Weights of a small transformer language model.
Size: 3 heads of 32, MLP 512 squared ReLU.
Architecture: rotary positions, no biases in attention or MLP, embeddings untied during training, normalized queries and keys, value residuals.
Training: a variant of Adam for these matrices, 81M tokens, 5295 steps.
Each number is 128 + 24 x the weight over its row's rms, rounded and kept within 0 to 255. Layers, rows and columns count from 0. Numbers have three digits each. The size before them is the row's rms in percent of the matrix's.

# layer 4 MLP down, 128x512, rms 0.206, rows 0-108, columns 128-255
115:130156134119124105125118135090125146095128179113146095173128154115117152122141142167139121096147092122117139117162135120117119119139154120054141118134153097114092144186144173113134134106136116132125114122143146127137124098179085148122046103129139084145138164102145125123101124132147136115141112091109107128124098178127134122103129139083159143146144135140100185111108113122131135108139
095:085136119109124136082099132108143159140123135111147149095081107060107169157121143098160159105109079120133132092111123089116133129147130145122130091116116128173117133161164103103159120168120107112157147180152140118094122122134132154130115160143109142123145125105099184118143088160125132115118112118123134134115145150123115104100130124120141140086143115078096130137117138131138140088148
098:135138125137119132165128105147158146121136140169116132153123162123187144114147160077141161180112136122136178135144050168092162161085097099132125112142111109138114133124123144088105135115135120128110082179145129139134158116111132079141143148164145068159160156090138116121132152092080138129133093105122135142110169121113150143137068096134119090132139120118150129162173133106175113122142
104:117182114117131124131165151148084103156117125158118123122125163131149109143143114142112163170153106083092174140096146134124118139150114136124123124134134100145130148102148114147119099185115144064126128117130135154076141143148069138123136120087114196154154126129160164163094127088138120125109100149149127087104107138116131091148154153131128127119090103141103120086105085106118085147157
096:126137147170142119137137115123107150114117087120125124127150155078061161115164108113207144069133159133148106117116145189100124117142124129135114127146140163111167104146121139127111082137147134136143181121148137153083104119158098136117148126126120104123101175108163117082143107115121180125141123151089108128098118115121129116153135150146123102135100127152090119089131134128136171081125
090:119101119164199101177118117139173119099121158167102150084133173127167098121106142161146145151125106127114117145124117158136101153133086102121154132113114100171145094122126106103117098133108156121130128134087100158149122141101096127180136161128098133101126174129128129096128114136112109150110163167151116120148115145124137131098128121145154131146106094091112086117136114111135130141111
102:178121174159117110116135127130143168096129140094127133101137093153103203124164161175119159135117155120084098175136134104160149086162130111123131101120138167117129131111140144172139110168106116145152128132130113090145138117144086133136132100146116126124168123118106125125147101120137109164097144098169091155153144134156113165136115130104089160171107134122126134152111102101100146156136
101:146117120118110136114163136128113087122097158087115099135136176124133122113146147114144108111119138123119095129100159158111104104124134111157138077125148124133128122120105123126147086117125126130109166123133153143170143134143109111145127155129168147102168149120166114120113142126161120093159107135143152133118145120122075076148118141079143126073116116130103137090118121139130115149102
103:136135135149142185142136145138132142111112122101140142130170147197129161125131115099123085153126141174154157142114106133163135130144167163120125113125123128149116121097106167110119136095163105137120152069144161133113143169115106127080127187164166104118122092182131145115157088121133100135111144117139180176121120142107137126134141171163097111071154173112127125098092111161143150153138
106:106129138126109154131153081070137069135104067093136117142129160062096155113138104110115144102139131102101133102159136171125120107153118102115120135081130126153091131117149110115118126115146158121126117077143113122132128142134114160141078157154160121151128129134095109152142103123149159160124116095067104129068114096132146147139159097127112065094179127119147136114106145148127167122094
101:090080156109153131121099137095084121154107145138065115137078108167118110103086112163120132091127156124164093101135105104093146107104125153113123127088105117161141114106139111126150062125130116184097130143139119129110106129153155145088162110200159128156099167075097113133143128127134140119101118134085125120124200120118117146086089112149110101156134184131133141150130137114156115126170
087:128093167120133159100101141121146131114165117132121139093135109138125142157102138148089154132124104100131120124172142108108148136102178125119122130143096104119139150175132108132133120168103160071123083142152114085096061119150154127091165124128119125137092171124094103118163096108150114144088132194116074134146132127127125100112124139138167112136099143118144152137115126153122124139135
098:117129102129146170155092137177139099147098143110131118101125155111109139117137119132119168145157081157147139141098152134121084110101120105127108139114121159108113115095133169119132116171115115110098126130116142147150115170079110132149158147145111188160148106164134124095121109110081124110139127117095120147143139131141161118107135147116153142151106162109097129164139115080122093111089
105:113116112124105147126117090119141122112110121118113105140134093133121176103195138127170106145107119102151127131103115142142133124112071136113136175140146124111104148141119146112127125137117132111122145111148143123125085136168169135150116138179157125119109118099093054111115116158117141145117123133076128076160112109123130104140108091133166069128145117149162127137132144129134138116129
096:114126167172091126146112146148122153169193157105130171156130117103175160148121136154149133115089071109130144116140157133173124097124143160129129146093121126105129139123127115129132152137093129126138162109136146148154130146136106111144155147143140134125145153091135125173099146071176140120151123154131159148060087131123064145096128159120108111112177150116144161119098122147092142088105
087:118094139137111192145094114108119151141113121107092084166117136118122123157128140107144110135091135096160150103126104100105104161138156123110130168113119130126124156140123120191127145136139154154123120115134108090144098140151154133147096138174141169117124133136088164109180138127137091103127127129176147105091142111124130088118101143134096086159100112133151133139156125109115160142113
099:133079172081124162128116124131115120133110114110153111146106161154095128121148130116106156176120116137120169185158116141116142165141161099122145120079145125100135150105162134136119055146100123162120140100126151101098128104147099097178077132169146139113144160093130151099129139146153119137107119181105135113118166097147135148158142103135129094096142141185115116132177158126111167129128
096:120122117115072104155153088152122104122122104118154109134141147171107119130120140153092115064132077105136093138141085153092148130107133112152140086146116117130098163117135106128111133141066094128107117136118127136150128141139113137108152126128106093121145116140162097157140161100106124092150186173128129132119142161141120156112119104138091163145139131163181159124090120131166133135116
098:153113123104135111145156101116131137139112114140135135149091145132089146117093136141161127150115090138109093138116115126102165152145127108141123132129119103124067093164153155108121076112088138136154115133126120148144119170155055100124142139132090124118142121078178128156122125073131110163089113172122097108128111121114101133125139113100090128101112147171098127105156137126157129132116
091:140119170095141117168151151148109152171131144126102159159114138186110131168127170145129124107169129151155180162136103154109119141147141149152168128134124149128135157118108112106140117152141160128140099088115109134146178115135129148083148147149168156142080137152128163110131170132134105132151142121181175119141129097118112111148124139149094171116109162078146078101169127130117165158128
104:094151108106135112083094138143141112119124118168100117111136133124126113107124087104128147142147100152111114148121118128140083131109140123099173110112074088110120158116144153106091124103152110126101133139142065116149143111134114126137126152129100114117113115138126120125106150152144131116169079137131104130105122094078112122099148119098115083112126129115112097111137090065107174102067
094:105096154092117130131147161151133124116095140118131151140134108137099105127119113145123121145122115078092099121133126125116185113126121157170144169097096141131082104082145116141140116103095177099127101089152132106091134124134094142094106128124137119149163159110123152167092099103112153150115139145116123106121132118164096182098074162178101123142097108136161137081132089164091109135122
154:126126185108116154158121122135139126119123120135116137156137104117143123153121147128122154144142103128148119130138140141125119171149148164099155144122198129130137153172147121158113127140146160133123111127165202108150124113126145120155131115147133122140140161118141101127165113123140143143118149115131130122113115129123129147113127127110138110132131118123165137142160182135159140137142
099:140160122166140138114119132097153173119148141120130151118121149126114147107135106149109144149133130196190116103098155162144154125105133133119110139169127133134131175097081156141139147156207152112145113109097106134117095173071113171123149118153143128107147115162147129150130121170112130121167155105101127116178127127120181114074150122128109178172143165113100116149144145087173088123142
079:118172101145099107153101103135146084092117136123103136147127176132142114113136107130119140095137134122117173136142117137134077103137113130106125166137092141120122151121154113138166111157079109136139123136111136140177145145150137148110146102142150111179150106130117109072114131099128114116110110104154136134123111113081109139126116117136114161153085089066148115119122087148127151115086
106:110145109108103151115089152131120130149144137134095083088133121132134131110145136149137123096101120121114141141111139115148097091155082085151099087107133147072127126100088120082126108095125134117122122146128140143187149140089118102116133122103099116090126093102116119132128161091183149100114108126101161128142105099139154103138135115137129118099103141125135113130122116158104108051174
100:094136136162132139139108130139161130080105147084154112105109129118146136076150093144094114125155126167109141192141116112111102148112088107166148118162152168166144136120125089093135110103119115126150111153100164131136163075124144125128140133089148174129134147152093110102117132139085110150119105116107102135107152123182103146152169075097098103163134089081167162115184132116128132112113
098:155126182138143151115132100155104121092106103076132173108164157090144157152182143168148103093163135149125147153093071119072128126136155141128109083063126129145118120099135132136130100139163150164110152136133123141167156117108156144152137123142138125151133168154153096105132164171157138146149133086127179148128128086160145149115129138151158116158106129134116109113124128115096157113089
095:098099120093132125131114135114079128099121180142143111118115098131173099084131124110158127170126162083147165167151091121096121143119159155147145150118125139136157149146106162119175157115132159162121121135148130131133117102083129088107158153156136091154139138123096106110100178122086110123049098147128121116145117150146147146107120149111145182091155099102145141164164122110104124105114
089:163129144105106155132117101109134107110141113065159118125101107121154139119103140110117141120137102176128117137100168134145162165109109105152085152161094134062090156141121139115175137103147155126137132151131128137109121154108154116114109128125137095128129145134121116099084141142155104119141158093137136133103153095113155166117104137131168079111084092123148139163135123135148130135154
099:150175115093147126139165172152165154128121123165121123127151138158153084140134111164126144161132064115114144153166154122129127144149146109146107127178163102117086180129111082149190140160143140109144126125083157132125137133129125144154114121086142125156142115154144104086110113118123136156154156143122121146156185128145091135090163122118164181132076084125133108156099114139160139141137
099:152137141142124141115149154122132125140110126181097103122168088135109127135107112149154142141131125145119108172107138205133158136155156106136105114123159175128128115132168112143156072109158137118149193131130136118099114147136135162142206142138102163133129171142108079158129116139141148175131120111174121131133125109170119175110134148117108137146107164110143159098131121127115134144161
104:130137078115132130100092084122100126121125086158110120083162138129191135098096143133123110108116167145130143106131134174125138109084132100094115113094109133147107096123098105129115102118106106133128121125118125117145124120136113136136080135120087151120126090107137159123109171113110197157127074124138173123111125115093111101174136060119123104099170160112122160148145146153162145112155
094:167107148159154151181148119116138082103086096110091076126114105078156153126072149153112097092131138116135121108107130114124118125144122126111126131133110104152149070157155116152085089108145081119142144121139119116104160119106132112134118144102129141136093109137115091106171148119157105159121150153102132112121112141130142107104108193139107109119149091145114103140154137101120116173145
105:145114107157149132141152086081095135144145163142148129149153113160081083133100154112117128142127123194152081138113120136144155189132100144094128133079148143155120114163124120113182120098161115110148151100109124124097084102111089097111113136142157150154120096127166129125088081169110127163108123130132118141108103100123152122123151152168141107128106177162104150100140126136140107117120
098:189122125094153157103145202128116124120181147164134099110111104141101131199145141146145124101105141153162123131053130114171156127083113143102197092167137130105114145138182136126100115123172161104152167078111128154153137146159109140131110107124144150107115095143134128122121124132162155125134165089153115121133118083104132101151139111147131120119099114135127098140123138147093116136168
096:073119149098117125102164128141129090110153141097119139134112084169103122124106145125110111131104112141093106123133139138069163108096142107140161130110137120086132153144128117140126101075132158150112153162138125143078143096133126152093127115100147118122105096130124170110090080162096111152162111133113117106105113107146113191146178090161140142107118104116197129110140169106123128162126
104:122141107138122110119066165152112090124173126152117114126129130143180091153123124142106103134155131143118164152104136139116118103113104125158123105121146117066147144115138142115118144174064061110122086168098143169117153124107113094103134129136110110139144102113124113095080142143093121109153107083124104114141141110135139114141117097113172117126121127155117117104130131175129107098184
116:126110153134159164104110173105135140120118093136083125168137144147110159122089164164153127117109131092110100138105150130104152154127136173092130160094168092126116131162125116166129118137156166113131111142172119139118095091116099130115120130135210091168171128110133135111115113151134129120102136109152152115106095127129131157114108147140130145123133149123149100117104139078137108148156
097:117084144132160154135169110145130120113138122157145159091115121142126087130148135122112105116043168149139145096130092131102106089130141141109134166123127160136164122114131119145121136184091090121122092115102106121160165180127169127156109134148120124134135114091058137141141113118141125150130166139123162120142133147100130114124132111111092136104123155082114133127127113136123137153138
099:131108116102156108157105130170085139131145105136163139091101143126161099141120150121092103134098146144127138159176117145133162068156174122083158097146130142182128126097129130105140125133105104150148097074165112128137096145136124112156140145117140130113125124115124128104122178126115105138121102110084177149148121129135122122116115154109084123157133173152119106086125096150118146127139
093:113116091117114166135143105186117154146165125133116128144119132109119137195179106111094111131151129099083165119183124097165125112101167138163124092156179152117134137115140133168115106124130132120152127153110119146147143135094111119152112115099172137143160127142123113135176111116089139123119143161073133117132143160140131086101089155118168107148113144103144144107093113159103124074131
096:131132145150159129157169113112126138149152155147161117125130127135146127148141083108121147181116173117115112166118114102134115167191142109123132152103105131129165134105096137158131107149150116084153150156134147120112142182128105108114121092124094143121152100152103119120148144115119129191136141152140120141118127114136157115136129143158160136196117145177087112122121109143126120140111
105:136113140119114116137122107081071165098184113112138095156144127132102148119157113141125053088141151111115114110154121106116095156153099102094114150140143123086111096120070108106123160164085130153108097071121111145137130125143148109112109120135085146152089082137105107142136136136137121139127142120109131119140172100139114093146126125129070095124118135142167117115171141159142191087119
104:150164085103123185161113125117172127137158131169101107089118148094121087116126090111118119123129116138155131131133101169156110123118099106146101123103156092109141092081136123112135117121163119144127089108104133140171107124126139129147132126135129151163136124124139137124178133124169120139191094130133124122131160111112122079121136155136110121066111100118146135132112186154156117081096
096:148103126134135133129090128105094111133052143146158161166120110042149151098155116091146168166136146154149117147149118126122093134112088110106106085134164132157139153109172134142130115134150124123131111125128099116144143128067115108110128127159118085099143119099156122146118136149105122117130128136129107133132123133121124101133137107129110088124147074046076124176148133075095112089149
099:104102153117110145170099091140147115105129101141120134116133136135077100149103159122158134081155140153133146164148141151105124138146119118110127171113129104111160139103120102211120085134127129149147170120125135152118115122134169116148139104160118123142131158108122139111146111146174103090140165184133151127140111157096151132189123097116090076138130128124165131112126161088139118098133
097:135093143152151140131133120099090138099149115146163172184124122145166092127137099150143114088083176087098122132086099125174134124123124112109125172129095101163114170142168082097106113160128103137209117162147120130081122136157135121098134118153121145136097129139128111123108156117143177087127136108115119124110176164131093125128159122160140141152105161160160085120118098099114147117091
097:099144110154083116110148145124093138151152104103123145124140107131127147131077089124141151124141104107121104105178088089146103131103157129100126132071118137111137143125097176139112144123113102114121085086136109123139126060099130172059150152138151145100147124133125145115150146138154091136106149150122143114123124123118146157142121118084137090099147097153132133136128134147080129139102
100:144117104087100175116134157111118151145130101138161111170131143128108087117132132097087143105114175150139128116103135154124176141161144174115124130143107130162108136172128166145139112155155112184138148103147134124153119116147114099130129092125142106107105119144185134167158101138128121136071095105150114085100168121125186139092128138141153162109120144108105131143158123136157119147169
095:123120127147130135164122092122115113127120121094084143113116125118115122120130136136096097150156108179086141145090138158162138103188174150138135130147113180131152089154145139137152083140126083085156110078097137118139117152150108106140169115124107130110149118162131108147105172154148105100149170148142114099119119115130141106147170153111155129127126142107128131141154118128157132137094
106:117121123129138136132164155119099138142148141155126118132151105119159109126134133171067130072126108103149099106167151154115096177132116121150139123115130151098123120158145130124160174124121157124117145106130107164118115140120138102114125132107186105179154168155110129110097182121109129124119106128137103058141138145134145140117129192087116110126127142123092135146122156180152128108130
107:149126122104127138132119094120170121152167149099090134096152068129118112122119133129140142135127124126148120130090102109109126101107119154109142152126139127138159130140135140175111157115064110131102138100157148121115147156119135114123120139104101115125202103110096135123147150106115097125171114187113147158127143117146149138147118147142121121139127184136140126120130141085120135129111
098:113133131153129169153177150123152133071118083148138141128140139085123148065102151161111120123076170165093131137153107102101120123117160138181124125152128138120088148130096109157124088150127122159102121119110136126121109113125134143128110121100109137134136137114136060115129113121105152124139109115090147114131118107154137114124071119151112163159109064134116133068082088113126126123122
103:142117166115122167126115192109091101154156138113112163133079093167119172142061158163101107159122124129096141162149139138127129127177162165168111147069124121137139137125100137147119111142112119130148112142135115112114112142137109119105136131070115131138065148121134105113119141103158086097083171182133115105123124088151111107167140125106105154133152118178174120135129134141114129154113
105:118148120111152154137122115116157124186133121114105106144146127100147128080094161099143103145113094149153065115124097123129121126109125130091139148133113130136104111125119118106142138108119120149110108110134133136135114135085139105108136131146154080112159103160123144146128147138158143108122125129136138160144113140122156111117129151124100079079179149134162152153165139163151098165117
103:157093124169168108113152147158131128114087123123079106132111117156133128109193161096108140128135144143154114154073126137107121146145156126112136148106097129107102147177115147099160140104127121153067137123142142166092137133132136122129145138100157113082124156143161074099130122120129095137088105159076113116141111116164125125138148138137135092146115122169145083137169148082149175138148
100:113114152096143108155175143138168180132135160126206143135103142124106110155123121146188092109085156148137114137133117121096113137084148132152134138142135094101100109096131090137171128123090154141179184173112122090150173097119134124119149126115156127132101124138170115111160107137139124108132161123174141121114100112110109131084151110095137162147091104106160161136134086146102132120156
098:120148156108127131157134131141141138127104103120098163133153108092149129138146175069144133154134150104067116122149132129146117134138165141142080142146118129103159139095170098115195154114096123113161087128150124124107172124125085120108139069114149087107126108091107140119124138153155140127143133147147113122114131100140154136140127156105140174141148160119131107109103103179122122145147
103:097114121082168079147112186142156080138055120174107091111128116130179146101108087136114165151112121122118142123148110090112122113082122145099144137152118109088130105147110124102170099142057146109133096088113119123110101119131125143116145133119116113150122109133122099105145144095130153103135137132121141125154129141159127133104150126132138149151066138112139096084131130135111130133149
099:152129184085117169067140162144103091127134115094173131156111143148109153107119146184154157143115119191158140128121173121132122118109121082165115133145133123138085148083132141084114133115132148165136135131168144138148116095120166155126160101164187159081128106149122109109152179144132096145080073112129140099132151106127110162129100130089130112110129179116114175128150133123130149120148
104:138157142145140133140107124100127092116156121157174175126168168108082112145135117154109108164077126112111121114122075121127135156151128139147184143137125159128088132140113091132125103132112149133149106105141116117104154144122169139146152120151156112085059124110122116131125105146121125175133143115068160129172134093169115138092150118155135120146117140125119089152102124100155115124108
093:134110134153117130136093107118120110099142150094140116105127140117182112146152161139094090165098165129135118130133131121068123168133115121155145072192136134152141179145160115157130137167130140122130130120138125103144157172191136085144158105144111160121147151111091135128141121147129124163150112117079149123102163148118122150128106158140142132130071076106136132118145113133121100118127
096:126180064148120177144143163097140099114133097119117114090118149096134124110108126180132125135116171179137153120130152177146069118170124116108164151129132146076188119087107133124144113101121113101126077116126118165142126131112098143113139104119143118124124084157105118111136155119101146149112117127148155110103116163087128087139163084095096126134122132113160119083132132161140111077090
102:114169121122182116128126114121200098125102140110159119097126128107093090083132113113145077106104108142132126064126123136109116123109154117114130077151160105107088108155092102102136131127081109116144141111134169111097136152133128168093096101132140128141134123160147148099112134136121180079127123105120163150099113119106112116128172152104138120128125148134132134086113115147134103121143
096:117126080119166104066156107122126116148126129150103120146134073109157098133117135107148127118165099133105177115130151165100127122143125107097146158142121069121137139129147114175140207141191124153098152113087139111106143132100139160129121156149136165119158149076140143094113116123095185127091088142138131142147170156123155097147171089140121151123138136146089088125127130137130142145157
101:132167106103151077054114140126104136126115156152123090116132093115124118112105138104123125139077183132133154100131102106124105099145102088137115113124134103128098105134128112101104118124143146134099135093100107144108111109143149132161102101128164174142149129178127123081101125140079123122098111071091109141172146108169108130102127152107107135118146078110105129170130106116138114142105
108:162103121094169146138081159121131137133128120130153110118110098161144122118106101155078137086129132148148136141166100144126102122144126083114113126087147160154123137103134142153137118137148134112135109112121130150145127139158099134158070151094109172106143141162144120162125105096117092171150108152101120157119141157134149097115148105152107151131138108078153092103081129098156128103131
109:119138165114121116151141138124148113137114139110121112137098139144119159144101163144142141128130098125165135108171159170073161188094159148137138155145147091118126150154132123086123134131152171156131114122171142120138126104140123144146089124182135057084125162103141106178103136145150102093135124114138114140128152110135074135156107134098119128130146133149169137140122146123171149128113
096:138114124157160096161152128104133142114130124093138141117159101115112075133149152116164145063130119105133101153131094151116123133104118161110120167120118115106132150120133099091136162148132107136140157160102120123129101147087134084172173119136079136119141172130134124153109136105162139127159180109164115154148169161163104158199146139117150158130141100135152119150138153124118148142101
096:161149104134141156113127093120133157141098087138127167113126084111120135132132090106132111082144122117155060132156120121097076108134094153155104105110148096099097159090162105137085139120147131119088080099144108121131130094106142144088150141141131132168095126150105127126081152110087163149154117116139103130157131147119173158117126112127152078151144164146103085155079167104109134116115
096:162100133104132145126145116116117169120108102115147098161141154131128157110133062183146148113141145114147135138125150110130146116134114089144145148098161161159159152167108138118144146111133094134128139115132162109145140130163149140124109133091128149093162099143138157138131085144113163185191114113115134195131168121073107102121114112150141131102101078157140123084131126136154126128126
101:128113121109133132082170098115079140152084113132123101103152102150093147115112140152110118115096127153114126161171153157122174145135101129109124111134112130148096161129122108119177113135088117148114129097098137144126134129142126151144159152160153122167147166110130101144145179157147103135167110119102139145121088158100128106117108153128158152098163114132103145145157083156128074131117
097:125164095107144102109157105158152141098096142123133135117143115106114135197154129143157128157147129103103144128115109125162141099113136137144117115117112142121112112088146126139138118146063139112136107136095131117117177192101141087142137116097119113115115113141120124138116130127097153140161157128118126146090141131158111084161118121143105169161115107147127130149139097197133100152131
109:159109083182099108089138106149160132155163167111148164140124154115102109107115109103150109149091063110129181105136146090115114111110149134135149153170134096100131112123127134098145141178098134110125138188121173133149098119103128103127152146151140120138134150087130122077097116102116120116129108151107154179152147190133118122146136122134140083077182133123123112130141170118107138098108
096:115126105099126118144136108115148137142135107128193120087132081117132103194146108157134110147122149118128138123134149103109132133137120139097108142147135089140138133119109108110114128072145138095124135135118115155089193081134098096189139123113134136118186135132114094112098109158069122133147137138072112125132097160121132089103110138106095168121110102121090124119135113110156096108139
093:141141093118166138120127157124122172115095125102132126114131163141119128119115087184104101135129188112127100113091131121089108119111104118152116128135106158173131134161129165111135151117132132118122112059105143157126125124117176156123157105127137118162133105155086138127139141125135161173105071103125148088143171151116173192107147117114151121112125112124088140092111106110145119136129
095:126092133108098108119124125147114147099134154145128126102066123111164152134119142129132116133086145144129124136085126175102101145141163160122159079111090161092125116130099157147111125149137126103084135135154108108129148091131121134114115143106096119105136117116104124093110123119113121117152102172119083118159133133147136053124098135157122142150107108121107111131124149127103123115109
099:151150114115176116145109182093100101092122096176144143103111134172125108068127136164164121140139172119153127122137157132136168138112134123101142139155147143138154156112133081123148158112132087142114124096117123110128151081087134128151111142112109127118104093142115079084082170137104157151103088126140153117131157140089124169101172079129167119112128133163155090127068105132111136170108
095:124133131106193124159152159107137112138123102100120120152173098091122131099147134119130113095113143115147102144150122099140166101120102122124105158116121171149136114093111139097132106128123112161137098152164121118109117084133164097126162083073154132138106126130100112100152145142099040158141123110152092133109119064072095149143151117117114165100156154118112110091147120123140160155107
102:119131143114157116134121118111101119126121097155129099119138107148170141135069127160139122118121128141146094183134157100150121121134108111113147118156134151109134122147170155172078100116152084140143133163158105128110133154152119148126134153123107095175111105155123157132151134124127159147144143155102126105108115121100146147136112099124099067123140120115084159121144109144126102112153
102:141112139124136112153120136155138141063118112103099119136094106154127127133108167164130125119150136128166107104111089106128135132103112085117137132112104146192130147148119135102127104110110130138137081103173113132151135140173127136089084098115101154130145106089096114129100164088086116148113134152160174126111166147140130144158154120094151139118163148185127145120114164136140131135092
094:115138124134160137153148091084116103093100081155150108123167118122134113142162112107151116155134108081156139100062127095141084128142130140146137144168102106073152131109121145131135137124132128084106153162136112134151077151155155181168123132072129122116126156159122169106144111134143193166139097114158087170140132127165150133107155143156130111076111108112110155163120140151135130133124
090:127131120100135106095176127126139129107117169206114089109136101181134140110133138133098152138166152137136128125149092126147164092171162126147121114165145143137126117125105152120142146122120109147143099142107131111132113110127152145127114118072138112155151197149131148109158089167146140141113136093145145157138103157176121132151111140120141118136149147099143135120155160110117132127105
095:092148101118154134132119140151132132109120139169143174158138086150160088150131146097130124158152107129125134137105152125161142105113103117136128131128128163113165122118173147157100111127125125124130162100107124159166099115107088141111119087125155103156107131110115145111120133112140135183129110115158111151128134207129168121160163093132125163060156146114098095137110139188138122120133
105:119167121147114154101165108117103140109152163131123151114188062171100110119134114145132151171142152119097140126112117166143106096107093112093132131127125146078139070118084152150115137135136160146196121150130112124149143155113113119121113083123118110070144132103117155106130112125116128101169114108114120109139148115117162168125148134090135123139113125147137125139114127124125068111154
099:137128113145156130123112123153112136087175155114144132116145124110132122137151131141141106123144116107117140129102112123109148106124126121137137114123083116109132145155109120109132136085148187115170162139125049152178110116115123138128125108153123099118139105111122095117111130178057148144116119148124139100117151136151156131110064121128141148180116085138144151121094140117134163099078
098:095134140090148117167135163162081108107114111121140104130114101127099119163103102146100121128125100097129072109118181113091083094112099128133164146112116063106078099152145117113090168103107168115088152138132138142138142107122106088131126097100122120179140116161109127113140127129108105153125129157118095101101156130123143125131106122135066125135079114174144157119092145129145147151167
095:087126131148110149117122097105134132182115135136113105130135120140117161093153118122096176139134191158150073108123098119137139120156121091144126125151153183136095120102143171097163142133158113124121137151096163127148144180157152137119160179143130148099135135161099133144142118127148121102135082126105121082095137110150136111148106101137128107109102154133130124132116176109117151145132
100:102137121133120118137101119105081154162152178097133105173141165150119148147155150136151128102181144164089133144117128122113098146116160120135129091123125136131091116148149102165157191149135130184125171135137112135144107156097130115122134161172135123095091085149131099150125115148139097126129129144156204101106144129122126157146126189122142126140170130100128131140144133165098167123112
108:152092117128111157141125146110126137127103145170106116165121136143133155086134116100155146157090114152099149128109154139138141129145095137158144088126154177145146116123127135085100120143122115177072175162092124127149126117176124108079123108114115138125154182154164122152138108145116165119142121120154144168104077120145128135113174148123109153099117076079147153125168145131152137147133
100:140091142159138118163157129135121116124112141099175088163165094128104152088162141105058136133106156140125099136043150121082121126115151100138102094100136153129125059137131155115098114103130108120133130127118132141112140169120108120153117145111119121098162133078122131152125143081110105119192129086114106150165143102090107138100118120174154100120116101094115096104143119157139132159144
101:150120110139149104116107147087168138110127134127089115113113114148155126195139085130132117102121123101141149136128130119128123134101113135157139115130130118150137124121174141116107166136154113145114137130140105124101133150114112104135093121100117170120156139129101146174110109096169121141108125148155125172134149175100158141107148084111175127126142126139098186094093134186094138160120
101:128128150133133171155162126091092097147116149109125203122105122147169173118145147147107115126159149101131122125133108128132142118101129156154141114115140140125157157138142128142148122141092111121124104116109154110132110128098132134113132096137140163146145107125091128125123110143107153101146134080142137143090154093159126164082118108125172138124087124130117175124121099118120077123144
105:149158111137145138118103066135126141126112125089110122106127152104140122113145164111125125135121136156121129110103127084108131137137123122140139119119120110150148128137134143131109161138168133093084124149091118120135148114124080112183109136132096107137131102149125123107108140149112142133119080118129144098121116150143167150091120100121147112168105133150080160140162109116093085144101
097:147131130134127138152079137103094164134108140115148191143171115113152149151152146131139140076064160101156102125128131162094111176123117172108140129113113120154149145118139117098141168130151154114091138116138139106110156129134109102133134170104119110120115115133156165127140142130156156117124126165135186117118134100095136118090145114101130093113138085138077148097115113137153126100110
096:123157119072132104102167167171146114150112116140125106117109134111128150141118152116133168098138134113151108139130131144098148130155122156135119116140114145108114141067094144113127146153143171137088179156157108120130169143112138104107171146166094128136100122128183105133154092116105145074153105135140117129112126132138133105119111125152153155096196107134113107125141153140131148136111
097:143144120105107123146187123085115130098127122131125104071119130089128189126143136114092105143129129113099123107122119154120118131093160105105153141130144125116137141148133113147145131141140137125135149140124166096138111112108155139119125139150090082160132135144131112095124161124113138108126136149117131134141125131145087138127128091119147113124123087084122106093126143121132138134126
104:134091117125127150103134160148126132156193133118126146127106112139137129180139086133094162110150120140101146143131108105130122112071149104077117088111151109159067169137128156153131114120164136146143130114167143126108148118099115125143134169083131138108139099158164164144137152157103088112075146145125139085171082053160122121123078151119091078093128066126148091129133124139109139101097
095:142145111103098117127132121134141119099151094137055130148162092111125135117056170160092133140110135153147140106101116120104122138063098131167145160100128130137118109120118155119156117106118125133130091119112152112138168159111157142087114111059129109150120109119104094113103126096090148135128102120149151134125137097085154127185158127137125154114131121105104145111143140125080169146119
099:080094168130129124142117148104116122128157151152143145128131123136129090108165124109133159122142118120095131121079161160156129133142103140154110141140149116128137124167136155120151140121174150152124180117107162138142094097128158129106113118140131122150093146096089149113158120154122151124131129106117137110142114154138126129142116144118080107103121122123107157106124119135148140187141
091:102119144125142122126095146104104100114137111116094099082104167144119134119135098168126095104127103182120155129088094152092120189111132112080114129130134092105176133128103094141143098147130085153096145133074112139122144141163090116134136105109156135144106126137154132113153148133078147063162112109142177131146158137115106116111100178157127122119092140156137146101105126144147132117103
096:095083113108135111138146098119126184109112090132162129168128133085156129125108137129098156139138123128095100064164100101160095130130143161087122108123111147147139094105097141117133141144158128130110104137168140121160107110149113121152152132172104160145134113119120139113148113088124114147126110134140179132080173135113135117120123095126099164141088144090122095135102120118117194145127
098:096124099118194074122135136147115095167127120176092152154127131143112084127130117143140096157141089162129095115102148075128109114112113133145155174072116110122140095124165101116117093081109084141134135148136154118083164100125131113116142135104119166111137133090105148113117116114137111107141151178097123134175093151120115074098135161137140154091121120121114125068135123106140129141133
095:115114128134077147145122116131126110132124120068117112104145103109134105111148119165130119118116136175109120133134094122168118123101133172094142113163132061114128161113111094113099110106132115113120131155107098126152101143168145176100161128106175115133128132092118048152137143127115120117087135114087104091099163077108127123174157106141125098152104167123157110118118116098112074096130
093:136129162166127153153140173171108205121135136108121094141149137104148150129128104101110147130123152123113122155187113088122135141144123133135091107134109130144157132158151134168105115124120135153160191114180146118139126179167104166115169115158110164118121131128136071170149151105143127136090120124133102131147148127108138189121145154127140116148148160132158105078152131184126132137155
093:120122123163114081119128107173099093143081084161115087148095136138102109149138170125097128090133149164084068130107155129080110128132132110121143160174102146156128098120104166138128091166150142127118112164132106133113127092124089110099157165110082158169133114123125114125123133090096126110129132108158131129125144130128177145111151124162074109122144113162108085096114147117108141147133
100:130147141181087145133067130145126116109114121149113135148101146112128093109158105074162090108137166073152153117122147137116140134160142108099145118152101163149121136111086155122087152156124118096079156066084112121145084092143149146153066108122138101164073128119139158138131143128129136149100123143150154161134185137113172116090141141122088100117121131145108111159092125100123135123118
098:157139149128122103118134150140109169106127112118134161146101125098114141142135158122110144084134155111107181121133193165168146136101154096131124108147135137124122131110136141119142103100088113148086148160116100156095108124190137107132126087138141160140108113140146147094128166142100114106112089107111136097074069110146145127145119118084121123179111138158111109143127129078097091093101